Part of a small language model's weights: 8844 steps.
Each number is 128 + 32 x the weight over its row's rms, rounded and kept within 0 to 255. Layers, rows and columns count from 0. Numbers have three digits each. The size before them is the row's rms in percent of the matrix's.

# down: layer 3 MLP down (transposed), 448x128, rms 0.136, rows 16-50, columns 0-127
# gate: layer 3 MLP gate, 448x128, rms 0.269, rows 17-51, columns 0-127
# up: layer 3 MLP up, 448x128, rms 0.278, rows 17-51, columns 0-127
down16 092:097154124108127170172159148133107153069096117088078146116172125156141141092179110130165163195103152115048117119104144138187195137114175159132086139185158139130130177116119141138172142182157173093128121161123193151193144144119113177116097143111117105187187140158154147054128119154130096118112095104125172106062132118151094133118063081156122108139136103120122198131158078147128143101134
gate17 096:164130150170108129194176123110108108076114159166125134189143148074118087177075126104130170159136172146145205083136114132140089164080154136128143187092093112134104157124130175087196143151135182069143128095176152136116163093087144111134120116114127125114041127107098135102100114121174166079129170088049167158118107087110140178113159187145110153156109122120133123166150150151162138132103
up17 080:122132141136081127163246147133117157095083136173114116146096204167124092134093177154084131156134138101128169073086116129194127167116160146100160137080067109106167184173145155122141140134094185150124161112137108189111130077069147118085130129124145150119058140135116147096104077107152127106102120137102152115141153086137182138082171142118124173094074105074148091169112150136140137108124
down17 087:148128075167108109106145175075120139146112152080140122101191141124123115052123084152134101150120197113130139130091071122174122101177118165167180115159136165138077118111136100121104090113121098132135112136118089132177096154171127126152104078050184202068157129150084146149147055167143128174109060176189156111099156152141122149132133099166086104108181107108114126141142153109120156111094
gate18 099:146120122100177152164088083098094137114165121120134132176125148120165103126160147129038110172123135217090120127085135119142144173160117062101158154147148161083140129209169104151136104152118082143106154129138058135171155102123093125119160116164128068181150155100099133131139151185107101098079129142139158146134141151139133153127163034126096118198127127193130130145130109085139064110168
up18 106:107109102132076078163093109120103127182133162167116140143155107104169090121176118111112166169095101170116099129064141097119149147170162124132150091144090155096180151134203094126202125129123136141112189138132092144147117068182113120084111122124143135151138118078132135077174159155074107135118066163143188181143186083168111099136117120124106163168190126134213144101146150109100080144148
down18 100:120136133119156148129163042096120103135135189176159175135125125117068167135157127155110146155126171157159133123125134126201088120218119067097059153163119106094139158138129102171092064069134147124134117130138100095160148168105116103135141101100125141137129179111115088111156121133072075116092154115155120186136137147129058123095171093089153116163127101144081168179163079154116074165157
gate19 104:075096176107190112081146119132132071065108171161158107144142118081151132106119160096141111131152148152160122113135152156066102138141100169141094076118116124145132136132103107103151136101140159083150135125099118229167204187083115117132124178092163097137109133119103136199136179137205115096095104123118107059151112074144077212174101123143146101102112160112113099118136125142089127135146
up19 107:120128134162119199170103165098130119151125167114055054119085140117111101116113103063147110136112123115083114152160078142178103139171145152067130222178123139069141113137123105132165115105127100151086140113139159043075108122147172108061089132150116138108164136092116153117164115181159185144104165131135164117179109163134105125097138174143126161129090074080153072139099109135160143126116
down19 108:170194118136155154084118141159139097121071173154094152100137117073149147115075118065120102097094084186043097093208083181145124065165084130101124166125131112112204135145146167150178146120115126080078089093106096116103186145158093099133131163121160152126140150108166169115099130108129102119170131092089151148121124068129163156108128154089144140131091108116070138136104135121163096102131
gate20 090:154130150184175152102049176104134083100105118176109172124137122100081177190157138077098144132116102125118169044151175101144113143125120134106144082049102098067080134113146170156153158205086149117164115075142151204137115140116099106147091142147174152190100092085165135063118147140136100122149112132101119167118142127135134131141137109137071155118109123085151088123141139112161153143102
up20 107:142104141091111132136189103164051179143160163131116127074140162199136122160144111153185114145109121140201086175107142130107116117133081084132106149136090146193145172109122093140063117090149130178174119104096114032130123108117106125116154141075081103080155137163118150139097143140146082134094113162190141116138107143122152161121094097085158077151101168155108188110134098140086091082148
down20 098:059130118155121154147140111186077149066153103140106152165157110174127084151090138177207130175123098103181168124109207133130131125129099155129179084135118158090129080108120119143173157114163114101074119093117114111135191083138150134137161118089156131091125077129115107139137162164149064169120135198122146126170126107110125100135126045112118131098131128141103206149158138123079057128162
gate21 095:172110142136158095117100081115170095129085175125079172108181133082154159212101147137140145104151113156140167096117150088107109122084102120081106106126151086123118126119024124157158177139107153125173079109092189148131103163158169130164098135102091158131086124071097135109098173143123105128065138133086148106088142105156061129135099140102194200119175120139156097164121126174134137139117
up21 111:106081159085131163114146109118184099185119095145118125122167134062116116161124068166115089113099097116118193142098105086168149125186149152111094091153154110140131123160110101113190094170083152149098107096106098093087141215151110074133134141092103073170140121057099136130135097146161162175128134165167080106119090101130110083108071166122125125111119099080059097112153172095135172133136
down21 107:127140123114112120147126166129116197111132141092166110089189096149135128075121104127098096096114194112096114119127035081164078126144149160112128168074159101139127119085114183148109148090063124106097191117108158108165160131116126151065128167104133131120131172127113070107116059104116120126177160112118058112140112140177116203087154090076104085124079141110120154133165167132073103100147
gate22 082:188132127149144105134131115084130161106087117114215118095118129096151165104102112191161126153108111158081087153054147128123159117151093124152133163128088116154106160140124135149127130140079100081092146156194161143147134168099177075170118094113122142064148122141145083156085152122149145128134161120214068115152137132085099103137151137177184160158147102177182103161223127111130150155093
up22 095:071132073121110157143158137102127082137195122103075182092154117157131070181186139123067125110197166140120152072135134141045113126118172146078079083098141151136178123101138126104158124171165152138161161119111116140125109129158128208151143129140111141161094193117074141133152140138099158119133133153096173116155125142074132124117102074137127065101144207157141132121082118180130156107154
down22 092:111102143131152123120128129150124149126064185160115105100070138103082126096133109148176151140091110139136079167072092160171146072198041210111107169151139118085108125146125151129100129121117099095111071152085113121115170128122114105168054154073207144162136079101156155150104106105172116131153106098123090125090149123146149114154134154124137138158152111106036151176155151107126090117090
gate23 097:126129132137184138105076117098184183139166149137155081145116112082182124103196113089173094156082158124149132139114164078157152145145130122131071150134111121157111074175042174117110159079121151115182181163074150124132184079111182115168104126097147065139120160150150159200134081104171093107144117087139137124129166151150066151107128113124110114137164161131109114136162125098153179162128
up23 111:137151140083116149148087170131071101149144148140074102099136097174121121135105148126133091095100102120087177192100110131089167097160092109112190108140151103151127075105181128132118158132092160209103128134102114092126078164107083161138168086158131166147213125110104075047187168093135144199119138147100108110182130165090099132119186099165114131136114124126125139100116113107087069109114
down23 112:171137116175113136138101166163069122099150134095169133099108086146127147084131076115147128162126168134171145145123095158169113102162229117116151107172137158152181148187133104129144088134162124129055067118108058126121073101162123149169133171126119181091113071150159153108126119094152087115180054136110173119134078078106139155132096151114109176138164129077121139138111131196130082147123
gate24 102:089127151058109132202075145133133107145112153146137150114078117164097090169153128104144160105043116124112124124136064095142099103191132093147106128145124094123079220108152149125132177132125159107097157101115099102091100170000190120099097128124174154091108175178080121158119151111078144116126129125143135173120132132170121118139100109086151114120131117130129166113163150173124118153113
up24 093:144107105126085116097125114081142176183145169135146133085106125126088059183013136141132105160072102161142132092062100089125130113139144098123054138128090154132116156084161158156124127128078125148160110125107131096125192142111183125083114088110160194098100128152091196185158138089103173096091128166142103138111070143133155105127133139133140144127158062148103106095151148107112104154159
down24 098:126123122122113102135134135169103103097190099128123100125113147125123148082125169152183126128123101073118128107155134146182127188108105071170150115139191106159081159104080071203152139111161120098123146099131132178140091209112077137175129139186118115131131146130131135111188135137176115120127174140202099125126156156104140078070125163131119100175158161166202066124113134144136167167056
gate25 092:118103120153095102099103118100126133041162127138173172120159123169147126134159103132127194131109136143171133104097140157142098133095104145086156125057167051101132190147092133083075045145061153107135135166129161121090122145125109122136113116116176131087126161158160132156153089153140083120063146105091140132178107063079150122113124111121182122152135120204202139174138127113174091139135
up25 087:147181107177188126140103141170162123156081148119088068092069141137097142111125145079118111164081110151147087167115131152114111140157186116157116160144073149129121107124191169157133209119143104176122147130091095135167105115130152123118126132160129174143164082151079119112165206060096142133115123145144154139129151195122083175140153131084107151148120144059077161100064097131071161116138
down25 091:145074168150125166169133115129122099102157121131114073156068172124136189161165138116117100140062123100135134099145165113047102176144095081112147164131110150120105136150138162132191160117142158075115171178099108129133127136153101089189125097076089171123098110188104150174176108106115177174174166149078085108159144125090099173105125051135099130162130174135084111170140092126127102135092
gate26 103:128114119047140096142088122127156166224074131146151124103144155158067153149128156142126129146073084162159125147146108126172101169127134140142195143149167132137129160172108188092167172143132109161156114085103143109154100140135152145178090091130096133172150095147186182172056107104084086112141075118142116125087139136134142127153129097097196169095129108164204159163135157083141143154136
up26 099:107143134111137110141149144117167145214097153136160111145177192143132134107099132114103121086097126164153092122184153085088140185122095154062153138168144164149147187166109124097180177183119114125148119114141172150118125133123172086131139122169110086146082114106111160205050076114146164078115110140171108105103137154175124142134122163082209207142166138125176140109149165106121133130109
down26 098:127111096096133064145110136106117158161094126132175120139127128115173163139131082070081134100194148153101208147126095143122152083083126157138112106128101064147164163104094120108099120096104152078175133117077112095189055110085137138101093144112129149157047145100182122100083106120157107115073145110136177156124189085160098089111147154117163140179071107119147083107074118144149146112160
gate27 098:092130136158193145080156132099160115065152132104121135079051145124134106135096113110160169172119153122138114106219123106144154121173168125143122096124149071133108119114103136118123122125134202075137117050077104118063190140148111119086137158163157118148141108123112152120113145138094141059115204128063122100073090146123129134115095099057125144141158139115105097111187115143061114102091
up27 102:157146141132108124154099196126106134159131165139121163141201112111152105133086107141093130180152102157164149090164090127144145159115178163168084178121158134100106181084153095139147114146166145110121127160143116226074105114132132110128122145065126147065122098158104199126131139092125133154122146121087103068136144123104200027195117087145191131101094155127114115089123153153108119147162
down27 106:169150143100145159144122118133145114099087090108105103147088138123171079158119136085176167147127118171109122073200113104100160185114075111186165078149102148137191092146150106122142050159143108130124108110099177074133192146140111134134122145183092112147155153098152123116079064159112150041126163124177119153092089138154131139100127111106075154136168149105120125149172141102112126120035
gate28 100:183088159158109150046095092122113095135067073135105188141118114111163131168097150119114101110099203140141145154115107124112122126086145126140173155130087126093142127191142111135114159091120133107075196151145140106124089124182145167170074161181160155133059164135126182138115138167085139185165115139149112165103098093141126145139080085142091087162169139119115100074144194172121135138084
up28 093:194142148192158141159139115168167120140092126128106155157122136117139128119123128097059169137081157102109177161143107121134127136122137082090137121121125130147111156186173099106120187120083150138108118125165163129158088077107087192133147224110143135074097186081166100114066117135139075162176109191104103120176118169099129140079126095159162170106086123086177142132144140153166063145125
down28 092:208140149151128166111131116148108108115146102103154123133123160104107118146111131130109069136148080140114173139118096177134163166116154123138098136155096098071152196111138105150139190112185142133046173149145135067143106099162152158126173101128126122123119107101115151090185197173150077120145123070137177184154136102130087120121083155124165108047224083109098101155098118141107159119097
gate29 093:124085132116116100092160158118121125112112086093099152047125194118094089106176174199134157128124105118105102059081125138149182144106183106118198125151172139085188136162175105133131075119151113113095174091162131150148160090096136159123145175174083195137152140119183116152073127156131072127181115154120102130120131079131101113133125072084103125156130127159126090149075126142149075126099
up29 090:130110140132128113069126135123077089163102147095155070078143111106121112196196196167089185077092146125179149082093128149133160186098062166195134128159154140093139109090159123136110130068158148107137184080168123101122132063087132112090139156140117173119149159140158094179102106179127132111170144088136149128147134128196134064102134139159109102116149138139089093139137133142107146092087
down29 086:133159190083155085115131123129161130125081135113087135136132126118113096055084165141149118170175124121111096130125132113129167142182215049128148133143159116077141140106172146135140103133125124126086084086127120150149092151080099146219125131161146109140116094089167129231104154106134097114112193103037156114181128152125132137131128144091116067107101122105196115097104103101127137144117
gate30 107:126084102084146176143128109125068122083125130176129113107099071101091110164174159125103152142160084054119138081078139104102118111084133149124103168129096129131111063119165130098111094184135170138086096147126129139086114103154093120143151175143100112037151125108144160155102162090124120084181127093124169061181128134171131145152067112058126100172185113129115114138112047099123144119140
up30 118:124156057102124118145179091096101117135121151174135059109165140131128136126136180151157099161164161030132117121171156165134103100134121100156140151141158107118121111159201186081129148157152155128113129139145159100167147168119142138111118115094099109126164118090136114111115152128214094183190120103106130193146123153132138195113122109141058205122149183125084099114138098076199142130131
down30 113:089092124164130168117057086173072155092125157130127176148176119140111127118168113136066187115099112089115177168124105073118118119108174157170146138145119112076112126219090108136099124114181094166105135158147074086094163138112081110120119089186127079140101140127122110163098138122136170099124150111144133114070150142134133093158112150071113094186143085163125161123121034121117083088120
gate31 092:119105100124147082125100094124065152101119165083085146090146099165149189141150096111136130148174097120092173157073129125198104145119110079146153169108140147215163128183108105115075132088109135108133158125138158126157090133134092095122142176098120100093080117135084134187111101184199138078132085145185110105175091119131137175136096142145139104157109134069101090100189179108113121092149
up31 081:143088112117123117118149076136079158096134118129144181122185131175200132118183079060084143182148119077135205116084128159141115160152121082139172139134116129222182163175114112103146161078054121170146169122118134151132103116157131125129133123128146113118102129117102171153109151129183109075142051121121105114147115125113150130150130096099164164131125125100096149136161218131122109074082
down31 085:066153106172089172082133106097079198122112118154078090074070067120125155146177096123145170105140122134117170123082142165144132146079190017090114105190189126168137094174156109150130113072096135188126145096127121179128143128134192103130112147125097136122137135132121160139098123111118098094082090095153135117082132080156155106159131151088141135098079127086110133112138135139122160132099
gate32 105:133095174112146174103062196122089152206108165127135123141108114149146075126089115131138112133171127140136121151108111096103128108129082135075134103165170121155101145173097100152138136109134049128114111115142115171124132174096143147152075134078113130156167119135089133132194110092108035198133098173158065071093157135113095138143095188158130085098184125142125145136128134055131171095115
up32 106:099094179143094144153091159107141111114078163146071120170149180122136137142076122135160167125136149145133136120161118153112115116113126130127162107149146096096107106122115053123153139075126128156111051143122182156092162145098147116198097109135114094106162090144105090122169089129170160144172159162207068121099126090099096153171133189104184152121157101040153118149092118049185124131107
down32 107:255117127137133140147168122121092081104121139177095107166166098140150139088137077085139137090140156146099101036139089105119117107169090144141101072164099071164146155100118123135153156137109179134220185147139107100152110144107145157167127096124106108155106119103142114133135124063117158131151104102109175169145155180113118130149119151109177157126087116059122130136132168114117139151166
gate33 104:125142120113094101128152117093127147086128127213116077117150148206154129118078157144147132145130063050160141118159141132128128137084084096145169163100123147179144052123122081158073151156158118151165149127151130102156140087126096161122124091145124128136119116161140177123187217121189146127146107112055161104087131104099110122092173057145130197159133132131116126100138142091088146135188
up33 096:161181108139139138094075115106161072134120131096142204163099103073145140183187083076091161115153190183110109160105083138103129118169170117136125067187158137128096131148121137076192138148123124081145147127078180149086144145170110112123124145123107121130124183103118109104061162163080099115148124143164148123151154156101131098137152179150093096119131146173184119169166074169140117141076
down33 098:085103137208167170151131147168112119160149128127107113143154042152175074153151176120096127126118112207098154110098188111161110110174161123102117106090120128163172138114111110104180139098074132185113141139161087117149079098105154138184127122115108134125128162090153175074131073115182176107117135085173135151158122215111144123174106144136187134122096129110116119110086174099109085163128
gate34 104:173118185152153129102064158149094111128144135123203113136081112066110102092100103133124160135089152151112176109142100098132148116133063109057067103136101108067155133151173182153096100125088173074131154141141093116085133094199102148152094159109150125161091113116164152138131152144162145057108139099122103120219131115123074152129143162098121051169108155116158132147129138127116087167140
up34 095:141126108103134167158122147086136158107078092125095086117113125152055164142163173130153188123138077130171119208155136135094099166152140142153160151153101113151089110180119093092120110100198158145147125115137153144123147153086192058133143134174122157089176191126093096066148152129072115191082139158086135113114134167152085145138142089110146181115107076168149086140105065109106143143112
down34 106:056151118091133130137170181133153080079135177121074122102113109178143171079179147116089104133136088126142079124145146149076122137106127111158112130139135153146096118132131142062182147120155089181128104168124161163107092125114132110161121117185100166153153130112109069089206136099150152132159143150141216144125108092114136099102098090158155188130139157185119170147193097180111162063106
gate35 093:089088125140184131148125131115139146201148117095126137123144144134145103072143162148067130150093148115103189131145182150155127147101089134118156192126096176124134157119171112139175115157199128116117097074151163160122113095059105190095143152192132126116131113092229156131055166120150140194192120132103127120109169086084123119127153150154152124140145133137090127094176118150077148075106
up35 081:101116101138074134165121126160095155139142141113128139107125169149151118126098093121122182134087117096137167102136154162118132222098082194105105199113093118066122161147105098067090161117092154087099115145146116193125109067077157186149135126202131121097094162122096162122078112189154111164104138118111103165119110127123101131160144136192166122141144126168099167163104099190143202131136
down35 094:128140083143136157163137110118110098129122099116140114134070110146076083135157097104138105120104140134137108035105114117077194162116149129102139142207191081180081213131179134188127096162123154142175160185141120111126102138146167141122099119146213151167134117185174094132148118118155118117086154116148107137149127094074144158093203118133170126117070136108129127118150112150156185114099
gate36 100:170171079100152190121103165137136125120149124157101097181129078159106149163110127164148104151089137118127178126125162135137111113148148114227137184141133123112131113090094161108177122101162193183075067099163146096127130156197090107130115090169124115144141167121171108120137147128137150145172107079070141175164076142112150117171125194095071165104100109109114092194134097122089164140154
up36 098:118125132136114086179112124118136125147063119161160150122157160058101132104198135117080167057125144069126156155174060115122141162098096127144066160144135167142113158166151152076085147170146096085136183135117138117073125128087148160115095202149148074113093159123164101154092096076117089133163129101092137105176161125129137123147077159121126159152161159127099165055116192146153142133148
down36 096:053144105085093176166113128165127145109172166129114099101106077111099142174148125131140092127123157135132149135103179125146106078137125134149113158199100053104168123170093150091145157139146155124102072080124143099109107184152066114081102127125142135165108137106152143166101111129082159133210172113062126120170091117111176125144098142129123140107172071122088108155179167150095111145222
gate37 102:113129120133117181099125120135141142133086123092079146116145117168144187235144141135182125111141109116184063116155166112104136121073101143085115140096031170098111145092090126182145099120141114184126112137143131135072068084121157107201106084169090151120152130146111151103125110108129152105113158124124106147094140107112150127122120082156126187074131076158197171160136133078180145098144
up37 096:125146105098118095139138161052103148071127133106137172106125174163085122067105102153099159123160153093090177101108093193122075205145161107166134141145126114161149124137182104118179116128141114092121119129146126154188183189124061118132143135127090091147118136100171119107120182129129162179121044170143117147129156177154116178106145174078156067156136123131078103101118132127081080123137
down37 094:146137151097138132126109109135113159104132111173125073091143104073134094166182157098154097102124095119047121178109133134106131122115098168124182196146130130130127140190162147142186120063116110076174168161106153143076148088102050071141112147118188190151129145121153092134077187065138126117078130136150073119143116089092119129154147088119167168173155177171137131119135136161172108132141
gate38 104:122150110082202119141125098145109043128083156167160140141049141133137114065137072098113095087090131115113167125174137086117083089144104164168162175047147155065124137143123152101090101125142143115159116127100123086147111082163091148119138162099127139140130128153122170109103122125135167170091123143135162145120118110153194141198067142115103143135070184117119168112175174112081184124145
up38 090:108147160082208092154102132167136078114130156098178103163112138092127150077129104128110141077142136122089141111147190092124028038140110130148137145057059101101123136129161132123084104101143108112107135137080153088163126093154135128087139148097133119136091140189142138117107103127138103151095108164142165140165152170168180107176073071141149161135091179071123116145149159101123169101106
down38 098:087104115153170091130149093124076055169096136128155080119108139088152117136125057133114147157093149053132148164164107124116101086085092168134169176108164131130126105139135109085091110117110119093146112165051096118091147115154129078121162127100128088081117131136159101164063158096150099119083109147102152104088110079167142168147107132151135183146105216203114193134176118103108134130113
gate39 098:147099162075138112096114123096204086172105098162045142192079124157137132147150130086131110152188136177124121142131157099060172190128048130134112137147115113127201125128152110122135176131115134090110102111100186196161135164154134115113135141124053061201078122123116119137106115129142130127147104121123151127048136103142138134177101186103130154081127117134118115142136099100104161109147
up39 110:090161158147100172125201070151136169144176129123164168091131136126075152093125130091194117153089127147108098124109103128158112114139094176134159175118131165098180149103124150076139122130198113168131099082115097103147132132078160138094150108154171152093140110139125112114158098105111176182152147155176109101082098137164096153134174090136097154086109137157200145160063184196128097185153
down39 107:054115116075126085151065125116182097121075118141097133128139091107156135164138082162100090138165081162133148137163170113118163117115164095195102085135157106163221118122082069162135081131163152092127153150126183158153121099135115088203099138115125112081131141156161156133115160141168112128136080129109149111147141116125149173146117155123163145120113115094137059076155091044161177110114
gate40 106:169118084131129125120126128145117137117130155126113055151086114111122110150170140080107114148140164136061146110155130106141139116137122127175102147117172131162098160148076160069104126199159162120113155109110164097109111112160135168164079156119139170192077226143089159159092125091098138153161100078107190215173190109110124119106106109115126131094187208146112121122182147113102139103117
up40 100:167104102070103162093126101137136115164148141128125137105134111126130120166092138091107094133159152121169145105170154092089152125174113109180169079101164126192108188158099152141089128194123134085116131102165119117086133120102162115165126118115115161139097170140073142118176164166175149118128144081095125204090100086144137084176160130143077173124236136045123130149152116078126114102175
down40 101:129146145176159130184165190104112079077144128177107093111178124154082099168164167108112178105131139154131179134172119110079137095123135103156159140171196131176130161110176116124156115108173130163146117091131169106130142118169155188146107153133079150130109124107098167127153140117132127129112143132129057177165104089112110090145121045116202150091149157113091145110083177150128139035157
gate41 106:118122095194140144119083147085114117064109188110173138179129118118101145125116138142135140127126096104124184137188143156120151102112099093200151136126138127160066070113123125084103181108134153151138090144102077127143072194144116104158073118149147120096124086108136156089121139084136110109178140116062127185106117168097132200126081169137169105198115120154120134194102110088102166174083
up41 096:132103120127158163110131096151191173110130065179133128098102052140153166132164084161113093084168110157090147155080120145137095128125106116079109112130074155096137133140142142156090114085025140067073169117194106128098139054123137118121135131124142121056165141098133129168123103125134085135076111089144139141094081115122088117143184155139113099090142171123150126121157180183068152135140
down41 097:112122125130102110111164143139104189162163129174102103110143097124131186117174202088150140096154130156157122069135117129079157198129103131121153086111109118141122117168138095077169134160163172109177094113005129151110161158158153144142110121164142117152126103084112093106100160170070151102148155128118148134176183096154128124084161145164174137168131134102066121141072078073116128083148
gate42 104:158096157136160097164151135098115172146132133081093094122153170155107175054115123107139094101139077107140154198202182124183124112105127075154087101084091111070122152141170080094116138089044139151102134139124149098119172097105146113129128143072170140078131170163158080123102169098130108155124131117065114160156098141176146153095125092150134175080131092131136143173139120127072149123072
up42 099:089125065136072066120063106145095133060131183171148151092157138114104155176144173127157149124125128158137140095071095141101144113143147185068108155138118108210135076143109149096131102147105153095134117154135128093130105116177153074159083098153077150116135023116068128113071092114133095088130169098150139094125206083109135116134149112152112114166117142142124148159087118115146097127116
down42 097:139098110176109168143137111132152189137147174122220116135214105144178151169116158095136143127163151110130117113103186126124186136195086136117139140064136080120130067164122120094159116174167121127114148125129178118108076072107177161137120168085129098129103067155122121086128138156117122144130118145167180094166129105120095169108157154140084095085082128137111091144057081126099173140082
gate43 103:129147113100067114115105158117139149203089110083133134089097157132119079119149083127179153118118102155117173100114110049143212120133116160076089153092086104098134089147129142139092142163185143124183141073130113111117068121147111218079103074154162107193090110121139148149149146128115151134131091097131139119118133086143137189157097151068143140106142105086069150130137140137076084174119
up43 106:096136122120148169133070052167156139177178130113155124133187090143129118135139154157124124085114154201136131162150149125119089173097160195098128129152123182128061094163140043110126116105098130153086111103140151132172093137134087129139149114114129159139132149100138143118091132123144125140107117086138179125110141191097155087181085119128125174069116051105073118095090179129108186096055
down43 103:156099111128115114145175156072165159082086107155066143137102168111126114139149064128135154159122155142117121121147160073101178067168100081184135134123083062125161133144139124133139158075172126111154176100080128103147145118108141149124142089159102145121076151042152124142101148115145084112171131130093105088128119064166093174056134147149090085173105146137159101141139099195079083173124
gate44 100:146150157114126145065134113068173110198156137106147145136126170098128104103145123157091114111113167144130100127120140111131178111091088106118142071135104134097140185108101136178088155188134121077181170072076094125174174120152129127113130133117139128166164111125105138121135131155112042109115150119114146150072162133163088161163105066153174114093133078121068173159143092094093151236122
up44 104:152100118131137184125154142122153117109134189134096149106157120020116102063147112188121142085161135142157164116081155189114140072134110121081147123138175085087177108086100116117119140137125086105125184089149135158160129160110105162095081070141115103125162113097178123170119143154152095122134159133144104134129199097132134092083060058163122156171083128112132147140139186091109183152104
down44 103:137093131084126126083119128119056083177145112138127084128143130096114182074150106097039112110108083074090133047176134110122110135160103179170124096151096113140103162078177074144061155087106189156079065153102136080098111078122101121133118149139122100129104109155066143082152135082141172103130162127090149155090116129119123171157149166074144101108149095119144124137116151129150107160139
gate45 099:134145168173168176124090117107133106104098173148112138100170131052132092138139121137107129142137162104141101033186134098127142180098108146127138107092164141109137099084087157108130133112103090120127147119147069243188159121127136109101129129132151155188122095034127133095137128094121085124112152145133173103119137120139131180145104128111140077167117121151135067108154197094136179167070
up45 113:135098118123155083099176159185099151110163091124129083115125146170145174122095116108196110110100131086074142191115119144123086124108138173173094167148093119101135155112159071160113131110187188125112104164119163066084082117153108152185114091156116134065121110190156136139102126126103173100145104164103124172122108160127173080090145152133071109096166128088138129152136056092114079066147
down45 101:125088118112121090191143103224118182107161147156056121168095137108139156184093142134169133141084138130103113202095182168141143103147137178157167164136110166122115147136089187135113165124121120140131094126084157063162145094162111127144121105126125131079122096175126180201125131142149166130145159171108092095127095153150216115159129122071095143101126148130094166147163168097117091090131
gate46 099:097122076151068130085113066083141176121154110113140141130128139094157181139164148131120114143154128158069138129161163140130128086130117134140142150126170196146091146140148103126154093131100114141074106097102101168129132164144165064132145148134109128017144118126157113136163108177078082198166134160080097098081091124166160122053151128126163133173194130142139144084182141123137088122064
up46 103:166139206075132116146127209110124066185150146142143101135110116116198065131106130127140168116133114150104163086143098083174160108084157128163068108148094123077142055166137114170101105151117119155167159104148153131104161104134146136145148150147111091148223076130140141120134113116162123114099098087118134168160177115108151140132096073114103102120098075124078135174184105149098108150185
down46 103:102173143126125132131149107184120129100200103124097148176114136125088132215144125057125122177106184142147106045134132161077118137106142101114166093094152182089118150161120110139143117133125120099154157213124057136164077164142142110155135106111106118217098147158150149167099164126126112134162085138122160172167134133104118100125097161192132163130141080102120168112099163161091081154089
gate47 104:160133122108126069186092143131152076123155149150066134088202159153137094100052098123165100125132094144121083100132132132136133174062124147173162101129115119184146182162123118084178179128156064171160146099127101124136076145181117084139123137124111135099158136118163072134109171088045135137115092179071090069120155144130105121107146099144145166133136101161138181070116109129120100152129
up47 109:175125138130109111151101114126137091113123111086113173099169122092162144160139173112143188106128137154131116164090164140114103154086141142181154143107115092193075147118102105054201154091079079127094130160089159149108106135133080119141136146175137138097039153172126110175123125116116171075112139160149089106096129157191146164121104063207127162106105182081127133122086113149186127157113
down47 101:153112067094170028179057118162158087177093125153093121158138157160141139079172130101120158072138123135092112138157189110159128125116163128152169097153111101166141167146090122152097067145108137111177167145085137089168113152134081160124085144144147147168132205139100139158151130160132162122100164172111146097117080124128101159102163138151139187125135178138133057143123089145143172101171
gate48 091:130089123151118134104113160122147121128092138100104173079150148141109108119089099150162177124028109137079101185111166162103104098120119090110128119153171130113145127165135147136126146125125143052117111174118115127137108078099148207100130102202077188071098165114129143131165132098125151124103167095108135141142083134092173153140111147129170118124084057116150179197203125116115109051158
up48 088:125135139164162170121143103108151103150182141087166073121159113115100173057113149097092126128118135118107122116094147142152133180056104151144098156065090126095160119117153132145115106125104148152130132112144184046144189135159064125120078176149129104164130065139129106101142227143093128081154112148144138091066112106173124180101109141154126155183128194094103106091134131108195124110114
down48 092:102159157113055121107118141153125162100097114120126152067121168153141151207159128054170107117144148132161089130177145087135109107150118075116118118148136105144079063093140141164139141119201120058092113131201059157118122108098149118147133063063109131132177103160128092128142067139130096074105087122134197125144135134134109066128122163109105130106137164141162121177145109113102080158088
gate49 103:080140146137161121101103179107078129085118126149143131150109188166144142138127126164128131119102054053097122136104142060143180136130123140128088145069102116140135081086114146133092167138171139155124142199099078162085114104123093152069163140153129173168122105081125171107067119097109074150166156210058101131162115163153108151120114118141148148140137122119133130150206089079102121072115
up49 107:075107112069107115123153165077162148157098100127134080114147100065099195158106110166138146113108099181121128139131116087054113135117088140153202107120083106141107101075126148117115073083189141101156121135127155155141118151095184142184072124122126092122135085107144128136190098107126133148175159072139149094094119153114169110172184162165156156181137154153063103123101110163133062126129
down49 104:113123144140149174155145149127131202111142192174170117105184129164136094099149147053114137103149154200212098164182150151113114130136120125079140128089118110158113127140122138124104098124097090113145098083141089110182088125212079132137151116120130075104112117167153087107190129162186163091093050099161148193115156125133091129107122114148095102113161149066103134135122112118131114110178
gate50 100:162106102108177172188104101111060077107126127106115118125225092157130146088117110124137100098133119119121169135157132144122133125134119154159089147111101091133161100121104163100158172147172079171063136131136121170134055173093137086196167165117184114133157141185154160129109157130121047138176106097124134094124144184155100141189086131115155110172079142128121112175166104128113068140144
up50 102:171159098117132087082135159099149187139114134113171122146083100155124119132120076208165119140102132141158116117135045140166073116110117136131077085204155174121134106120166081145190092102092112156165119109100114049106151130119105162094132079130105123127187106107180149176162165145150129153105134104207111122103157112105141164066160143155126084133148183142135088090112154143112128183146
down50 096:100154183158070063143141140147160103103191165114122154108057152131200169196107146074099190150105082125140121121088124146147130146170102092120183158098185144162130139142127111141143209175129128131133091128148142075118126120133129121055146165133155138130082097065126138145126085073130141140090092132135124145193132126165147151141129056159081102132174106090135118112102091109153106099143
gate51 100:155132120110172189092136128140123091122099116114187114165170112155110158161127110135110132122146162118105101107154172109115177114101082129101120128155119163122117139146123146141129166194144088145123100093043140109099097063162177072138120186144155122162158000129127090118147102163158062117110164094122075110134103133129125153095102134049104189133099155126141121137149168167142104093146
up51 096:132124096168070096152124109121112178175183167174069171099097119115084136162109115118120124108129173136185140114110091120085093130159103126104137188145140079147145134109146118116147156130129139129103108145183142127133178241158064172099113062097137149137166205151111186088131168102100097094085157127142140153106104092108087141135119203122111105133153142073097140127110153153116165172098